Each number is 128 + 24 x the weight over its row's rms, rounded and kept within 0 to 255. Layers, rows and columns count from 0. Numbers have three digits each. The size before them is the row's rms in percent of the matrix's.

# layer 12 MLP up, 128x64, rms 0.14, rows 43-114, columns 0-63
100:155097146140128122142088099113143151173144126125091160174099121138122130131185115121174165150104124139144091114120116111135155115095136152153131138138144129160135176110132103138088130085130095
108:130137110120169130148114075131144137119125141151138158129123092129100155153125074131166168122127112122143118157116117110098122173200144123123113125112156177110112133111142166120103094106152136
099:103104111128182149154124132172121130168090122128098118088153149095099105162108106137147158113098153138140151100116111128118149155101150116126103116118132145155106143143147184137136094165099106
099:170156156085124160120139141101102144159121165115136158153134119092153133102155130154167115123136147126105135151130155112092119130133133113088135172135096138074138095119145133130160157118086167
086:106129087116103098100110161127102124130136093110127136106162131125112099125108087091124102144142137090122122136107133115081143112118099165130137187071119120159135118085110119175144127142125097
105:151103138092143093129118114142130171144130150129151130160077167110099109092115086176113105113130155134092118102164125124128128153127170110112114165153120137111062129131134145146117157127118142
090:123099101143138158108097148151078120116112113152111104106126150162165140100149101145133148097145127087095137101143134122163101088137127110147164142112102110115107134158133150169140076103093118
105:134159091145111121137148110126140135117094080161102124094146174120128089097139112179090155094104130095143148099122128106123116123160126115106148132151140114110125152098129165141160161078133114
101:086131093154120107088137134105113119178151160112113097083156152137096159147154082129125148103134174119142148132115140134140122129132148146161113115102103080098121112143113171111157154138126115
108:091091145127105140149156132105109110106127116093113110148123085149158145144136112137130113140103131145129128104121148123097136100132081149140150194089123171129074113108091136139175143143137158
105:149165108124125134090122152083150125138129128085164135140116149108153129153130176155116173114099095127112137084101118135116102127090135116192163088139118105144125124124162121131141142112115165
083:136125153158082103161069099091124109132137126106120102155099164096128101127149110106163126092117111171140103121101125120084126132123175130161159135099136174164127107109122121141123128138130139
108:112129142097083116103111147156139089164148127113122134158141061123104114105125102129117135124162132084119105160151146140134107123115094152088138122109133146150145091136126183156125159125099091
104:116139098085114166114121125100123126122120120083190121120126095100105127153137111123121160141119122164125125136136161123123133128117074174175156113133151143098080079123097104147151140130141131
110:132123178118101071167143139127170119144125154108168130153131143118153123170129152129123136098125135144122126108180162093146095092139156105139139130151141129142138124119097132160186150157108113
111:138102161096110095099144149104135101103147071133115117141093127113146121148102110127079105069072136118084117139148148089081111129135101119118117123129142108132119154101147128143141154136144135
109:112129114121187142082154111108128132115082125150105143113159133165113171118150104151110175109105105155164140152070154169136161152145097116136151154147130118142110119121145123137133146113143110
091:142122084139115144137130151129082095152125125136104103094117123105096130146121126113100116103155087109152164135102111090097096166193147136106138142109134097118157127101139124121101125098111176
116:139116100062100100133132103095150137122150124124098146142124079119098138129130114162131157073132104125125112149152125138145143159135121138097120101146118174099147120114198103137118106156135147
101:122124137118153102129085161145101102122132127168105121187123111130088128136179101157112120111109120122153130109109080127140166147125133091077119117136148107140122143096131134099158095146118082
099:104091135105140139122198097168165152120133112155131152155131150114125187169139117150114103101103119130115104101120126104153130132124148109129154170130153146147117141153071127156131146143109114
094:135146160145140153133138119085170111162141098142133111118133115102128118158173096148133145100140137138110080132142100116150147136080120185134123172160174095129098104136097137111127144097123141
103:192107157124115127139115159131140146144117122132123123145072135125145184161166123081130136113148124133100130153078141155128140104145130140153115116147158110178112137149139164143112166146148098
089:149142121090109062146135106138168145148141103116120151142109146138103138102131076179131146123116107088132136153148164094108138141159141108113120122087154144131109132115130109142159125092167092
101:097107078129147159115103135129128145126080137134161105118166102145117140114152125156157123143135140115152117149117067167189104113141148141118136110122134129137081082121169099129116112159122139
102:092170099107096130128159113128129102103094114127129149104109139118117141155126162118085152148147118135108115184181142077094168136141142135107136151121169161151136128115161114133163126105121130
097:090148110127146141121141127116137135096111109142121075148074066114138102131125103137141138079125142085114127167109137097122149132159129122108109146133151106124154122159184116140132090115109166
099:123130130164108144094146109137147105112137109148105090111162108132142091133142107130166100140155092100155097092106115129142101142134109105142112181136137114168088135157133152182110137083125109
087:108116109092135126157133148123128178094097134112147158162207164118110135137169111107110145126119126121139143112107123134094128143098122110127141143134128116174087090138097099087127133093150119
094:170117171143085090112118130141126151134126115119099110129128116094100140127118149086122174112103110153129101107137098150127109130158090128204113135117116121146077133087102112130150129127129101
102:119110117130103132127133139165069188131130114126142108166126145105175146135151148106116136160195100148101083130111123155103125144097131155150151124117129110155088122140133099137130117101106150
094:151152139124131141135123077074139135149129138120116127106130157113135145163135123099148111166158138115152127161079105168155114147155115094131167146148092163099128152091155111178120108129125109
084:099125112135126112174113109148149104167121103136124119139101142125113138148125085175098152146121125133103065146130138134069139143138160091103149092107118116120137123113164113121110123099182102
097:136129109124143124118118062123114127094098174134126168171115136122168145142140146151109127138135138141135141143125163132115152138139105121121124100133151131086152158098133125161155195073163142
100:124141108125152085178131128149083130150156115129138143111102104146122159144131137094103133165102132102130130153158112138163163151188153137140117132108106150090137158122154129106098148117183101
092:122137090113147165138124151103148138122116134119154126120109136113156108118157152179138162145098173118133132184127165124154104105138095099141091163128162102111095138120106159098109098128088141
091:145105080147131070115111179129158105137166124140124140111126145127113115143126144165142160141136128090094152162101182111111143129113120128114099175104160143112158135129109149105151145087130114
090:100153158107172149102134145140111127130118102103085114151161119110115131104087088123149134132129157141135136166116147175135144162095120113150089149138127112127084153117108135147117094135105191
099:163139131138119097117104173150132118143110108144161106134090133116141153124128108152125056106126103144125144109109112153137083073159121158085127109150163082133103125126152113164145138141133130
093:120125143164139129120108160156110134170158129109138087112128130146138164142115151123131113148107175108122136163112109192139115132110083117136088104153105174183118120129128164095139106150117128
110:114140156136136153101108101188120127160080132130121154098143113090109162095117129093143101145149142100081116129145161125147145137174171113137143147106136117150135129117114154091093152103102120
093:135145134157139133109111164098101116152064139103164124125110121099156109131167110073164122155147138133114127110152150129126178124139101172123151174143118124147127091155141177140139124126123124
092:079104154127110155135153105091113111142091137089149126102162113065087109158140126121139144119137150128124156111146113178140138091108123101124091102131159145137126104153141157156120093145143146
091:105148152144096134134121146173120126112095142125127140106134099102156104124150075104127117125128097107151135158160132148173101126102179123132118143131184171133127152120091166123099170110116146
108:120099081098102094156115130163148112145157127102145095116132130113101123121138115114172145162103142166138120092128182075123130159120125136137164101126137107149125127166106098146123131118074125
102:121150138095152149115104113153136139097087124088106141142149130145098099141110144104099072127126148123112153136088115122110121105153161086141135151093120173138167080133113123162107102097131145
088:124130109068144168127081146091127150115154133142156129128103143169121100140125141124111094114108139084153111108151094093088174115132119087112158156162138169115121131115098131120116136120148114
104:139111157126135142136132147122154142128142180132093140090128129164107168102145145080144175155116084087139125149101116133136190127134121137143133079112133135115143144137117115087156152087121132
088:172134139169067129149126129170104147117099107091109128134097128105167122159127150119164149144129117171123141110102120109133123178130127102107152137128131110157183098093112090147132118137141138
106:164154185148151140141149101151091103126133101127178137146131122113142099143141133155122128166144118125125109157112150086177112145117095152085150153129139104154096115137163129153142163144112098
099:146169155129104151160111137149150098127134145160136076190072122129123109147185099155154131118123141096124161145139128109122112092119127155109127141113143112116115148115128077152165126131121144
101:112098140115150135139111137110147121129114152164118143162138111110099154193169145134128128149108136128131145110098111164139122136097148099100120088131147135110131041110172124130127111093122102
103:138108159098133141114097177152119161110095139170125115127134110152120135116089126119129146113182090121119120148164147124142162126102125123113162178153154160123121149120163128089135131080165113
100:097164118104135097099131129107085141123125089088131164135143165147131162117149112081120169140097157089103077159115138132107109120142126123133143108103108155132125135111142158142071140115128156
093:168113124128124155144174110162126081099109114135107174105141151117120114170159134092130123143116123153086148122183135109122090173148138153098118144173151136126107122161129091141130125123125117
103:104122105108102103113166145133137150128152122178154064125148118110121097120154112147133076145101100136106119136093147120133152095109146112071095136127154122127118093110171133100121145094134131
115:090108109132162154172129092112141110154099151100128123123146107101142106142109096142103142115163136167084119131174129145092130097131161170126108121139132180135114081160117124108106153114122117
096:110137121118129119144143092119149097118165083176141152168095120123122176133132123083130136160139106084141174133170151087097109139140114130149119155135140162110114098141146175150118115128124119
108:156105110111165107118164113157119147127163099156107144091122153100090158115127130113134111149125144135119172075151114148156132148143147149106143115166156101149085126164139140081096105142119141
105:141136145108162141150131129126144110136132136101100111128116138060168104102094094118117139125108129127128128119134062124111078086107129114112119089163144136129141150098128063139160105142133126
099:106145081113100126136134097090145145145193144125174157148147193161174096143132140168149088111145110121127152152132112121139114149129134118096144133109104115120157112106131120133145138131095131
107:123074130109154137130147148143155148104133162152132109122124123149066130136151155134148124131103156140160147116124138131120114185108108107174184146148090106174097145141097102147117123135120111
096:167135190141136120114087170126120120144127143185099148144130108100114095155113129080117137128127131147153171094135124136065136115131147153096144096121149121125127126133123139139119152153095093
096:101088129162130168123123134132161111135162127158127094110183125176114149145118173131151127120151157133116185129105115141171135125119104165102114144111116136109145139103120137108136087134102176
106:180156177131131097139142106143133188151138088138113146084112102113109122079129139107137141112147145107109139143153109117150134133180161144097133101127104138129125114160142164134135144082107124
097:122115108127120165124124138146111101166120111137099134086148107135132133121087075142129097149129119109119184164150117167145111103104157159136158132087120177093115091135120121143151158125137092
090:146139136120139106138133118156122141161157117084115152103091136119172154081070118132134106078108129176120106086119147130152110152130116171131122161131151134128113087138122111102135152104090122
096:151132130141109125084156160128135128136135097078111113139175095097157148123133121108148139173131130101144174138132157111113116086140131127178090137132139092105097148098127147122176118147159114
096:116150148122123148129167113120125147177088095103108102108156164128118145132115137115149103122146173142137100133154123170093059134083155085122119123165122110158130129138145125134135127119155092
099:115162128122084125096106116143133139172111170122140137085128150090145137110153131145125150088147105162124132148120114185146101135104146125145152113114131151106149134071146127157153137160179130
091:109171120135142098111131128105121162089146143146143128103180150146182140133092080125174146136094117122117112124126144158164122130131155102116121096165142124129113175166112153114092135148122146
094:132140146118124169117173102106131136141187124188107158132158105146139132127129102174136146120127102076134141073152115141129129113104100124127126142182126149132119112131106143093150146098128100
# layer 12 MLP down (transposed), 128x64, rms 0.206, rows 43-113, columns 0-63
097:134154167177155141148130174159128119113118090087133136092165139138127130136110118166103168111147102117137144125147115126100115152166144095099175125087094114128134150120103103099142102126107108
111:111125115131156087117166120112132081098101113145137158111125139095139109172085070069135132114155136160102118167124150106134131153164119131139119122138146142135136167119142166143144163103124128
089:121180152104106113066106095117125125124145127128134132139126092146140138089145150132086137109121124119117121173125155118183141125135109092095145115142153127120127122113074151088117097075146131
097:121107149122146116122133152125137114144146126194123133141131145149187078118091119140154124125157121173096108131142072146157122142127100132126091106103171128119132169176099129128152140112133132
091:082138124109112086127107134098147156136136155156141150109119112157068127120107139149155106128132097099164109188157139156130133153149140137131135153144112139130140104161129081140108158137164085
101:107152098169113149148114154100135188143135126091139130147123152141114144139115167159112099136152138163133104137117130136104140098117146166134135150147131093181196102155160122118108105136136122
092:096143175085132155129141093108111102098131139087110125114123125124127154116104177107147141143131101105120166149144138138089140094161111182115129170162119134166124124141151152150097167131132140
103:134128133110138088150102115120180121123156153131084117092108151175141101114176133131155183109171096123139142137124114148133149106118146111170127121137139148134111119155131179142130158098091141
101:130142127161113150145109101142160118077166145127151139132174141096101141097193149091111149110127115135162113129101120137138150137106118150134124180136129131144115120110157133098100123181166117
111:109097160114126149143122072134123146140149096125103104142168128138083113139151143126102106099122141155166136131102098144129126150083144121113174143108078109147106106106086152124172159115125127
094:075119177170122173107131140119128101109148091094165134096144122113160131118125137112104107118137108166127154128146095141084120149120124185131119125116133170139178130098116138126114140123147096
087:134139111122124135120150174188117129142085185103124144125106131106117136107106099104102119131139133136106101107149135103175099158111135155126138128143140075135072118117153135124120180094113133
110:140131120135155089147084099082113128095156178114113154130144131093125137132104084123112161160131139173094125146083112113146121138106131142110142141151113145134160103141173120152155146091155139
100:146140155145154081152145122144137115104114142171056137138119135103127146116140167128128130140170090091123143108099101123151132114168182153111098125098155109120143161137138131111123163106128147
102:100108103172153166095120078116147071126115144143137112107137112110124137112176105119094147155132124143133140125091095114097148138142127112161143137151126108152070077129123148141130147155138146
103:129089117142138124154097162123126154108121097141128187118126141124145123144158066161139132176125053081134144155114146153137170129110125150123125106149115139149142108138118138132101116153138145
107:160114159138128131118145109137117126143123128159112121155151136118124175118143170100104130126129137176126095099141114155109074175114120166127155101110141117102147156158104114162085155171154155
096:163115160116131134164147105132102179085113077122105169139130163135108099111170126129129149111112143122117126102113148146121129104124126175149138082151125131123076168123097153162136123117119153
110:116148138146126128142141133123115130141169119097111134166118102085113201120201099160103097117157143155121122160110096115113119133095148114136112122094136106126153087128150129151101133138099123
100:120145135121099164096160175156113147125105166133097144101131125152118110104136094156122142136109153158122161128142135097119130106147159146081184116123159167151123146092092127130152116111104164
101:111164098120112124131151127120131143143095120145172101110141149129123123129129106113118149165094140134096130112106146164135118149142091169084134127123056112113081095170156137099106161105145131
099:167128122145166100125114129117112133096110154112116143132127143091176144180126117176143133125092152121087137097120153127105152145150155095133187172136131121127127116136137157168131146156118089
104:159107152161131106136097105120141177134151100163103122136158128128132135103115150143164156116118110138095143142104096142101112131129115131175144129110078111173115165131127145084125107095172094
091:132085079187142144135129150108117151141147116154138112092120137145132152114162127133129134119111128182165167168117122103081116115119081130135123112109148112175138116117092132163127118100139101
108:123100127115136189094149125097172115153114130134141146151141132141154116070104134159161121131147154147099124123123100109138111158105106084145098137117136150169105162129144115111153094145163164
098:193128095145162142127107171143092149117118139110163152169119169149103129094122101135130119111114185093111144118123128190119109150159132128117124143121137133112114139153136156127160100144145112
086:142131107111126162116110116151118123142107160092123129127162152124092122143143160119125101126153082139100120086137086182128112145168151142124117134114083155128121109111084186119103159136158113
095:138082126143092157129096112122154127149132126122154134130135153101090143084117182120116119103126130108161165159099122120113110039137118168121108132135121124140172133136093117132110128128111106
094:144135111150101132110090104157144144144142066132108073133106100113099141119126124132150171108090110131116096116143152114118164105141126119092106098107102128098155154127157110182141118163145120
096:137125151092127087079153151140126142150163133131130163103109108090123107100135137114102145073166151133157208120135117149118111078154118097127127113146114104128097141118128109126123129133120146
093:143150145131097111126140158114156132123136150150153161137112145123113135087175046140124139110108123126100176112106108101128111113120114163142140102108127143105136102171106104123104122190122133
096:183135137140150140095087167116126148130129144136149138118127123172127133159111186163117145119080103140096151106153105092137144148137163129148111117137155154129144107152080130097124167131108152
098:131160135111109139098144115150147109150066172183126143147138122101119093111133099129124115124123148114121109197124104151116155122132145132137139091105131131112106119131155125160138124100192092
099:134138084150135085144131133088115136099108141112154145101084139186140143152146085176128139128128118157096113113133116129148126111112106130128100133098144086138140160170111135163165133083127139
098:157152192149108102108131108139137103127124169141133112138129126115123125121100117111129148153118084084109121123174105164148102104163137181083129148098096117171099114134130118121154128132130097
103:134083138145139122140112143096130124108182131121151117103114082165119123145106127192132163092129088150117114170117154110126142136143143098169100168117165141117116140110101148145120096126117154
097:102144163085095103149130138113130107116102167119127117201151123150135145127099109091139122083149135147090140151122106143146121110134140106065113137121128119117126142088162125143146104137175132
097:112130152127157165145157081144136133126123108136125153120109130128153123130111113142147072126112136141142130134112121147093148112090146101123126098120146108105109111119133086153201078118061143
093:110098147135144121143139090089141161127144142104125128160122141118141128119128189101134168159128143158127136133128134102090150154130102128123097104166146129130166177118123174080068119129116135
097:125136097135127092092152156111189168085126154158105147090081148122114145123133120110140118137107139105079111139132091093104157133119117160135102102120128119135148147182133099142141126123159133
101:117126110131130113167127134097143095136157142116114134155111157139179093102158139158145112089124109119172126132097132172109130109082094122109114110098107139097123097117140092171149137169133096
091:109126129151145104168143123154158141133147107151108178113155153108122176136170132111152112112102133154118129133131055118130115104153114092134129091097129111134120147147093113116112106171109085
094:143157107085083097147129135119132087087183116157103124117128157164113114135146152118144168148132150126143115114141166157095110173145160141104124105095113118136139156118111092094121148140137151
092:133088157115125112145140094158114124129152100185101141095113130164114126122107131168096106133109104145148131127175136126116132101092158130114128123121118089100116116129118062145164090088113132
112:143134152168105131158102108151115132150156127092126094126117097136133130088155137091068109085130163131155086151133089099147102142130132144136158101174120145152134158125117142101120151097128138
092:132142130161114125158118120152102158118141105147068130097168171123115131118139117143185126131143097176089126069107129127122120146167119102122155114135146129154103132093123175155132117118140116
097:117138145106105166115110143110084107148084110105134106087179112137146147170113084099142140157138139147138158121134123166098140141161133181104114149108132146127148160106168130134096138109116141
107:102127149162118096079137118144105120106131114120110150132062113175159145121139099109122117119114134150132134152157113135133108102160121155146073083105103167152171122108131129169116127139153127
094:132128132122077147133142151159169152173117130148123109098166129132171111149131124128172143153066122128128096095146124130123109135122112125134160090180119149145138139174159143169149110130123125
096:139138123123136143136130146135128134077163132082139098141128136134155094109119152098089154096114188138100142129123070117118141160146105104133131129111145148083126114076145163093144094126108127
099:120129103136158104089114165128098149138142103110144148122171198161106152108140117115158106126103115109123090146146123155174152139163143087156128099147139115126118136146142172119098124144158138
102:157117157140137128172137123086158131123115147119125172139055133095133151098096112124149136106166112126081156136130144161143084156136121139096129137144108104139121135099078105135131146159125115
102:107149117108085127126134130106143136150164148107096115100138136084121071149193109139120099137103169154098106119153128145153147154118154129142155104119139113139157107084106142141093162124109121
097:140138123122161131130144083139154127139122168181131096124106094127128110099124125142147129150131074120133161130194150090135138102074120130083109129117120113140152108149152116097170122108133110
094:115122117141142086122170169147155150111150149136143096120140147111123130125086114117109127110126146148145166132080099145106157103145112162112137074143120087171112132143094098130116145070121127
099:133137089124148150169104094154130081140125134123139105162119153092157138139194129088128115118074151111115151163164108146096135127102181100125114149114116136154118123115114122142144142115116106
104:104141172137095134082146104135142128113097148109088109152145090142154113120125112156073141134095142131132125114159132124090135130115142158140132118159148125127121114165084108115080073114096112
099:134136084094134130168111122106107136141151138087165117147126148158147133139114148112160151107172122110153144100143144132125104130103115160117141118126091099116151052152147143139103095117082151
100:109180109110141112149170137093146133145149129128120121135118079176122105107102139180122109121153124119158129112119162129103140114087138103073138119122148111109168144084148137126113137169149154
105:118127085128168089099109145109076142142137168124130136130122124121151157145098149154143089140144113138122134116105095119133105084139128145108124092174130118148131146162095173119094086151134169
108:134147099107098156124134092160174135139164152111122138123102164117151110155113164150099114137159125135107132122141135180179126126080106115127131133172088147136111140085123141137102121091164125
104:137107123087149148107117169101160109115165176154131091126137091113176130169129112102136164121104137109140136141157142108112094124134102110108132161131149122153111150092115145175133153108158160
095:147104124097129141170127097108142139112107092111128139131108193147159127143119128155137067141154116172082135116153171085130123120120118133156145141146167114090130130116092106127152127107137150
104:161165154134126152145108141129150162136151093068115115119122112152147142127102104125098131122121110131137118151165159160093114135116190147106126142165145130109125097161168100155123095136145164
103:136077103125116184100149105160114145138099107138123150169122109101102148120116160079143137138145086114140137132148120152115106136090126142117151194129146125174149124147148119101153125093137131
101:104156114128129149141143104149150136146154140131120135084149139166127117116206133109148146140116136120072099102170127141115127113114125165142153115174077107099098137119122136118151151089115147
095:167146158129156157092144127148130137108128147148123140110140158125172168140102148164075173094145124172131167127128118159139148127122154127158126095136121118132133119088152139088093156122120165
101:135135162104143141120098120151076098102112112121144136122159118124121151104100096141115106124121166145158133085136104126131183087097146154124142138113116142146136095096121086103145142158191123
098:166119092173105159115172121148113127149123167129114116140142121136114146154168114111109107159125094136165109138142155115144143117171118130119139172137116110143141157145160139071139113113171176
101:140147096140155120117131122159121145193108131162095145141126118121133154152142141117160141160142091162123119154156118129119128157139135146165154145121153082115099155088102140090143137072108160
097:116143152169119175123128149129171172107143114100115128158107124120146093115122155135133168114158128114108137079131149108107129143157127188129148157114114111161099117106142106184142113136160111
# layer 12 MLP gate, 128x64, rms 0.147, rows 44-114, columns 0-63
094:130161130114099138127117126104125169126112127149151082115136152155132134154120164176085108097091111158178123084093118117089136110152140108124138169124114109126100116144131123136150173131130174
096:129096093092098120118135184176121110114087113112091152139151171157110144150154126172108151114137129133117120166121163094139101093120147100117094107148147146100136138129108140133162132113102122
100:154148129092166158120152086159124135115120110118136147166133122153111169171113158115094106127097154151129099114135160106143161140098163103084142121139095137121137131148146094142110139121074151
098:109114125127102122108101142088092112136143139126116149095159106136137118137150139116142132147116102069152116157169101178136116111109111143118140149132133152169132146116154153109136208092104109
103:135097116131122132136103155170120142126143131076126120102094119143170132121143151128122150106152119142137116101114174105153131121150099173085150109130118130184168109168089094135140101124118085
094:138157127117133132137137104095156130154113130131129137087100161100152101081088137152116113157128124172106126147091127118109133142167124119062088121186142161131137111109127126111154128096114155
100:139100138118143161135158132130130153096145156105106159128172113136154119118140103172130113129160080122138125137080128114157113119116084105144080131118065155085122117124137143121132131162145084
095:121128103111141177151132145152165150098123129142144137115123126081143156120126124087149172094152122143133138090124156134092159136093108153164116169149128109086166145135138102135133143167142172
106:098109112164107092102090107096149186162193089147156116120150112125118148146130150136133076108149114128113139141106153163128123138099125159146131146120128119117119074141135134151105107137125137
107:091167130106177115148149110151119141106144111140119092181090142117089160167076116108167138142139123141160122143117137138089127120091107118108106084124153136123143129109142129145125128111093093
081:126128112071154147105103123136136125133171121163138119123146123091117175123118151161101117094091129110145165095135147104144175149088127119097161125166116155123121167153138150107131119090141149
102:096119103133117131116112135137119115156127125147084131108133144115107138098120141127129075104131091152141107111112139128089142070135140128133127180132099117105087074148177102095148143122085100
108:159092122116142140123159090169147128157163138104131128156165162142134117153135120118148088117139120086131091113114142119117097132148154129136111110089112189153079100100126090148102125125155117
114:123140111126163111126126107100091159134126095110161112109136068132140135088111160148095167134125094135134120171112125126132123142095128154141078116112147101132112142115183119100159139154078137
106:137161127185142106102179173084098132134101118139120113125119146084131112133122155145117118137141122127123139112137163094123134132121116111109103082076101157080166139100126098153148150136116117
108:154103170108120111080103140128141156127164097133120106105080098134110122162120137162127138146126146096146117114144122125082125132096152097126111111146167106109106153153093100153116163116170163
093:104077178077169143130113112104149140125128139139123157134166131154103094158150130145131142141122158141102100128082131116132116082080131129123125124083151152168097136146104115121132101104124112
112:112133149120146135124133137155123136117133097140174133139117136076123144139131131125074100169090111124161139138109158135119137138103194166144159164136089154126131126120107137187153152137147157
101:178127120146116130130134128170136132106143079075146144140132135109106143146127128152155134103128113122105100154152096092094129127155156157157093131107118097121088092091138127121192134123155112
095:153120096110127123158051113117101100162132129140103122142107133109168146136113122139150115116174103151132165119115130110135163089092117137137142158108123143149131134146108077095104099088149145
099:154144162118105163194104119157118128130136121067109100162098139097140104129128140145111133158119140117145136112078088105152077128079119098113106122127131139123116128149123121123098148131092128
098:138120149113101078143107167150170177153142081099121135146101158114186104128133125127153136140150153146072106145114104112149100115115110114130147091121136149151121156095132145145149113122147140
095:128139121098146145118179113142153133131123094072101098130088135105166112098143148101160083108162161109163148158082109130108137126151127124147103101124131107100102145129116155109125152145097142
102:151155135130130131155130158098167073095126123091150128097126154147124152131104104153134110136164101148106151111173180103113150110112106098132127181105120119123118152143148103098126161140162142
108:132107115139116128125169105131156136148104146143114135116127149095110182172134151110143128166100111111102115146144141129099158148103170138096129109138127137145177164102116148103083124176153170
085:146096175143122126157171108125129092182115136146118163101123169098131156093136157114124164114118122133154127123123123140100110070106122071148097129132123113138147158118129133143131149178132114
089:118124135099116115114108095080147153120137110107144118164125160120096101136126131096116070114120119104132122113111150091079154113140088180148092135146125106154138144125178154131155146111103099
094:172121127145144097098140137143144093113156073137058135132071105143142133145126108097129174132124160129106111127138130077120154103152111114079123129160136119133124132119141120155122087129135129
099:126140128156147124164084131126056141111133109099131131094147140135118099169151104112131124126154087128134083181149127132131140144115160077133172101153163114122146127108097130142144130120150112
101:135131093126070112160098114148090178133128131141131170147100150132105141152170103094138130133173140146086118147109115152134132119081136123149148111146150136148148144169138078114137119141156133
094:114134103161136110149152120136149178144134120127106115154154089124125178184104156148114112125113150089132141085114149120154119102128091162156101162163115111141138165118121156097133122096116102
088:101113149144138103184110078106142113161173112095131103128136124134110138171138113177098137171123121133076103110133160131103129155141132095100164117092093097122111126111124120131145129115137109
094:138129129156116164109118121172115067118125139132055178118128121119120116165149131136124130136106088129114127114128182105153138170125104140137138150122101169119111132133141160168135125138174134
099:095093161129119129116117124121142132171116130133111163140149149130108110121133172095111122118153186173125105132073104136133117096111146151112154081094138119135110164091090139138090145133146149
088:117118125098100134095096126099120114120175112116156138111135146079145110164135107132171138178135134141117072133094144159116124130093150136126102145107112118139104099161151124143130094138070103
094:079146119160150115165090168153153130092093109141125130149096142138108124133148138113123128158151105088086121133159103133145149139142161132166131107130169150162180121132141089119169137132131130
101:134100127109081083131095100153119123113129109125097084171145143153110145121146118079168140118110152128106133131137134112104123140099110136070091155117115135139134094123121163165165091109149119
104:147128127099136145132125102137141112143092152141142153090066167138162179119136106125148111086178103168117125126108151100119136094119133136114171127120152129134124131118178109153168116111161121
093:157142141147102100130113093119142149117131146147115151119092162105114137099137099084086116125145120147129089131138120106126179123120154150121134137165177070098124134130154124126128141155187161
105:112136105137159129106169114115149131141109086144163124132137088142069166119139089096128131124131108122122122080123171084110113145147123160119119144143102117105118154161182154083135130138132126
094:134154136132099115166082111180153132154109150138108123156102132176107161100132145119112120126181148131115123126160133157115083101095135117162145118152144127139097151121117114098144131098185120
092:160123133132142117164093139129166171145123135095098104143159168161145099134119120146125128144122140129090113107152130104151139170181114192086146126145121160163111131116099166136142133132141121
098:185133077144096108134106157148084116122193170124121125141111134119110137124120118179127113125115107115106097127129150123147120125133128126077116097117128106123102142180149108092157100127109124
112:103126091125159100085107133143128146149090132115137104112149155067085130138134109143139124136130135138106169143083174133118106117129150098129135119100094098166129130146156112145145111109117189
103:146103122162132120096094102134121097132171163122146147077168146134084150120160059108086145124121154129110158106140133126130137177149095139096112135105131115141127136089124127111139139147133141
101:134149129108136118102103134123132183126122168103123126129163165128105153145131087110122170109152146117147117172164122158091170130125156117089132116106174112133135157107155138096153121097137169
104:133145114146119122117092099126124119103100106143122132125130145146099122138097099137121135131140113179149093181129094132089088125139127139080116149118146186164136141102082070127103145127156130
098:102136103166161161091129143112128112103143150148121121134190084149157086150129095099096101120130136102154113074132134143146153142128114139143115155115115126151107119126134110157102144113183155
101:144074113114123139170122178144191128086109106097132126171085123159182140094133144119126159154124087119075131111121113123129118113120130118133126125136098138095124119099108125128134127152110137
097:086094141115100154169164130133161108125127139129099144098113086121131176145103153122134127153143133150158126129095166099100150083131136104158119142095145174096155104098111118106140145136112107
107:157125105129137116152141114132161131145102110119096099141130109091156138066098158128174155126170101163159130115125116107139107152092125129134158151122120126083086161153124119125102176145109135
093:151106130153134131123154147142124143107118146132144131151089177176100156155106136083114135133136128142158135143117147136147063110117091148137065166137116119113091129169117100141107119145110104
097:123072126149126146178123127137127102147141149082142110129119112115116179134091104098149174126125164120119136156158124110124129113123130115121078172141112168072090116117129132139129145167133129
098:147138114108149135148112104104106123132094118114135155145124135125161101178117139122127087166156136131077122166124129110135122160109138154091098126153188095125172149125115127134156099120075150
111:122090121117148183139121084127109161162115102110168132101143167150127098146163143125091146091163149097088107143124147122123140109168126116122129154132093107093121138149128115154159129087138117
103:102123115102143147173113084098134102159123112103097160126141119128128121130116124123146128122145097164121131147172152187100143101124162179117094143111133166100135099118129097139126183103129125
094:098076130139120162142131143118106135122121111118113159079165130125116160114106131126147150146102161152159086143114109117129163139171141146118115101085089167158150135133093142128086130114156162
105:130114123157122131109105123134122175158107120168109171144156097131136151123131111142087120094123138157103149146160150113118156143122118119106115136194155160199140129116093105138161126139146148
109:110154105107114088142107130124148106095144082134135088128134148087128103145180137138150138112090122103110146088110135097119180119121130150109091150106126116124123109073148099143164118150122100
095:141138102120102101104140102152160162132112110144113096121121086105152131127153181109144139126090113162105104120130131123152089138143145166099145147161100144136133104132121069163173149130153101
106:104153116128111113176148117142130123128130139122091155146130118104124174122113146121077121089093101174158176162134135187122140122135123140107081144127148134119152098150122113149174138100132112
095:133093115162137144141096146124110137130127142106157150095159169137124095172142101153115169152104104103166104157112123144197129102128157133100146121121111173127168108090123141143128121142140141
100:092140090071144148167130122127115129129096130144125149097085106124134109129093166136148141144098093108149084134080153118140093120118160089187119121117123114132133136137140114143094147148121104
107:108153153089110126177118095094143141117132104107120170124102137151155146137130136114146120124128174153113126120087117181161132132107108158095088133136134130103129115118154107176138094100133076
101:140119140091160153141111114114104093103136121135114146127160155150174115139192098140120121142126137149136108111145083160102124131097138100093111151103122172133149127096177111143153104092147145
092:129108095158140125157120171149142085104123132120138121098102147107148086157117126163125166101150073141144090143138165118138163156148173114128104089126129119181142113098115120146133120123145118
100:108101136132141099136097095113094124173140149157158156199122096156114175134135098129102099136132108132154119151150154124136096136121140123095130128093117134105119144128135096107103194121136130
103:138154109113133125157189108131087139124159112103035133129125126128143123161104160165118159158149154117125131125107139146132134133129122138093161135141089117139141116145120118082125117132135174
089:136149099139111128142146098155143114085127096113122118134137086086133131106144107144088110148142117068134139108129092137122132153138174132094103140128126186144130139115145130115123187093089102
089:099168119104133164088170133104117154149135142133143133118139148108151173152095159076154088152132118154115091099096122133109124103106103106136123101107155174106139104151137088137126121129150139
103:077118114101101112123160120101129158126130163172143139076146076149136122154138172108156161124127097114153131121177139132167120113127093105142136110121143122132104081143146129124152147135160103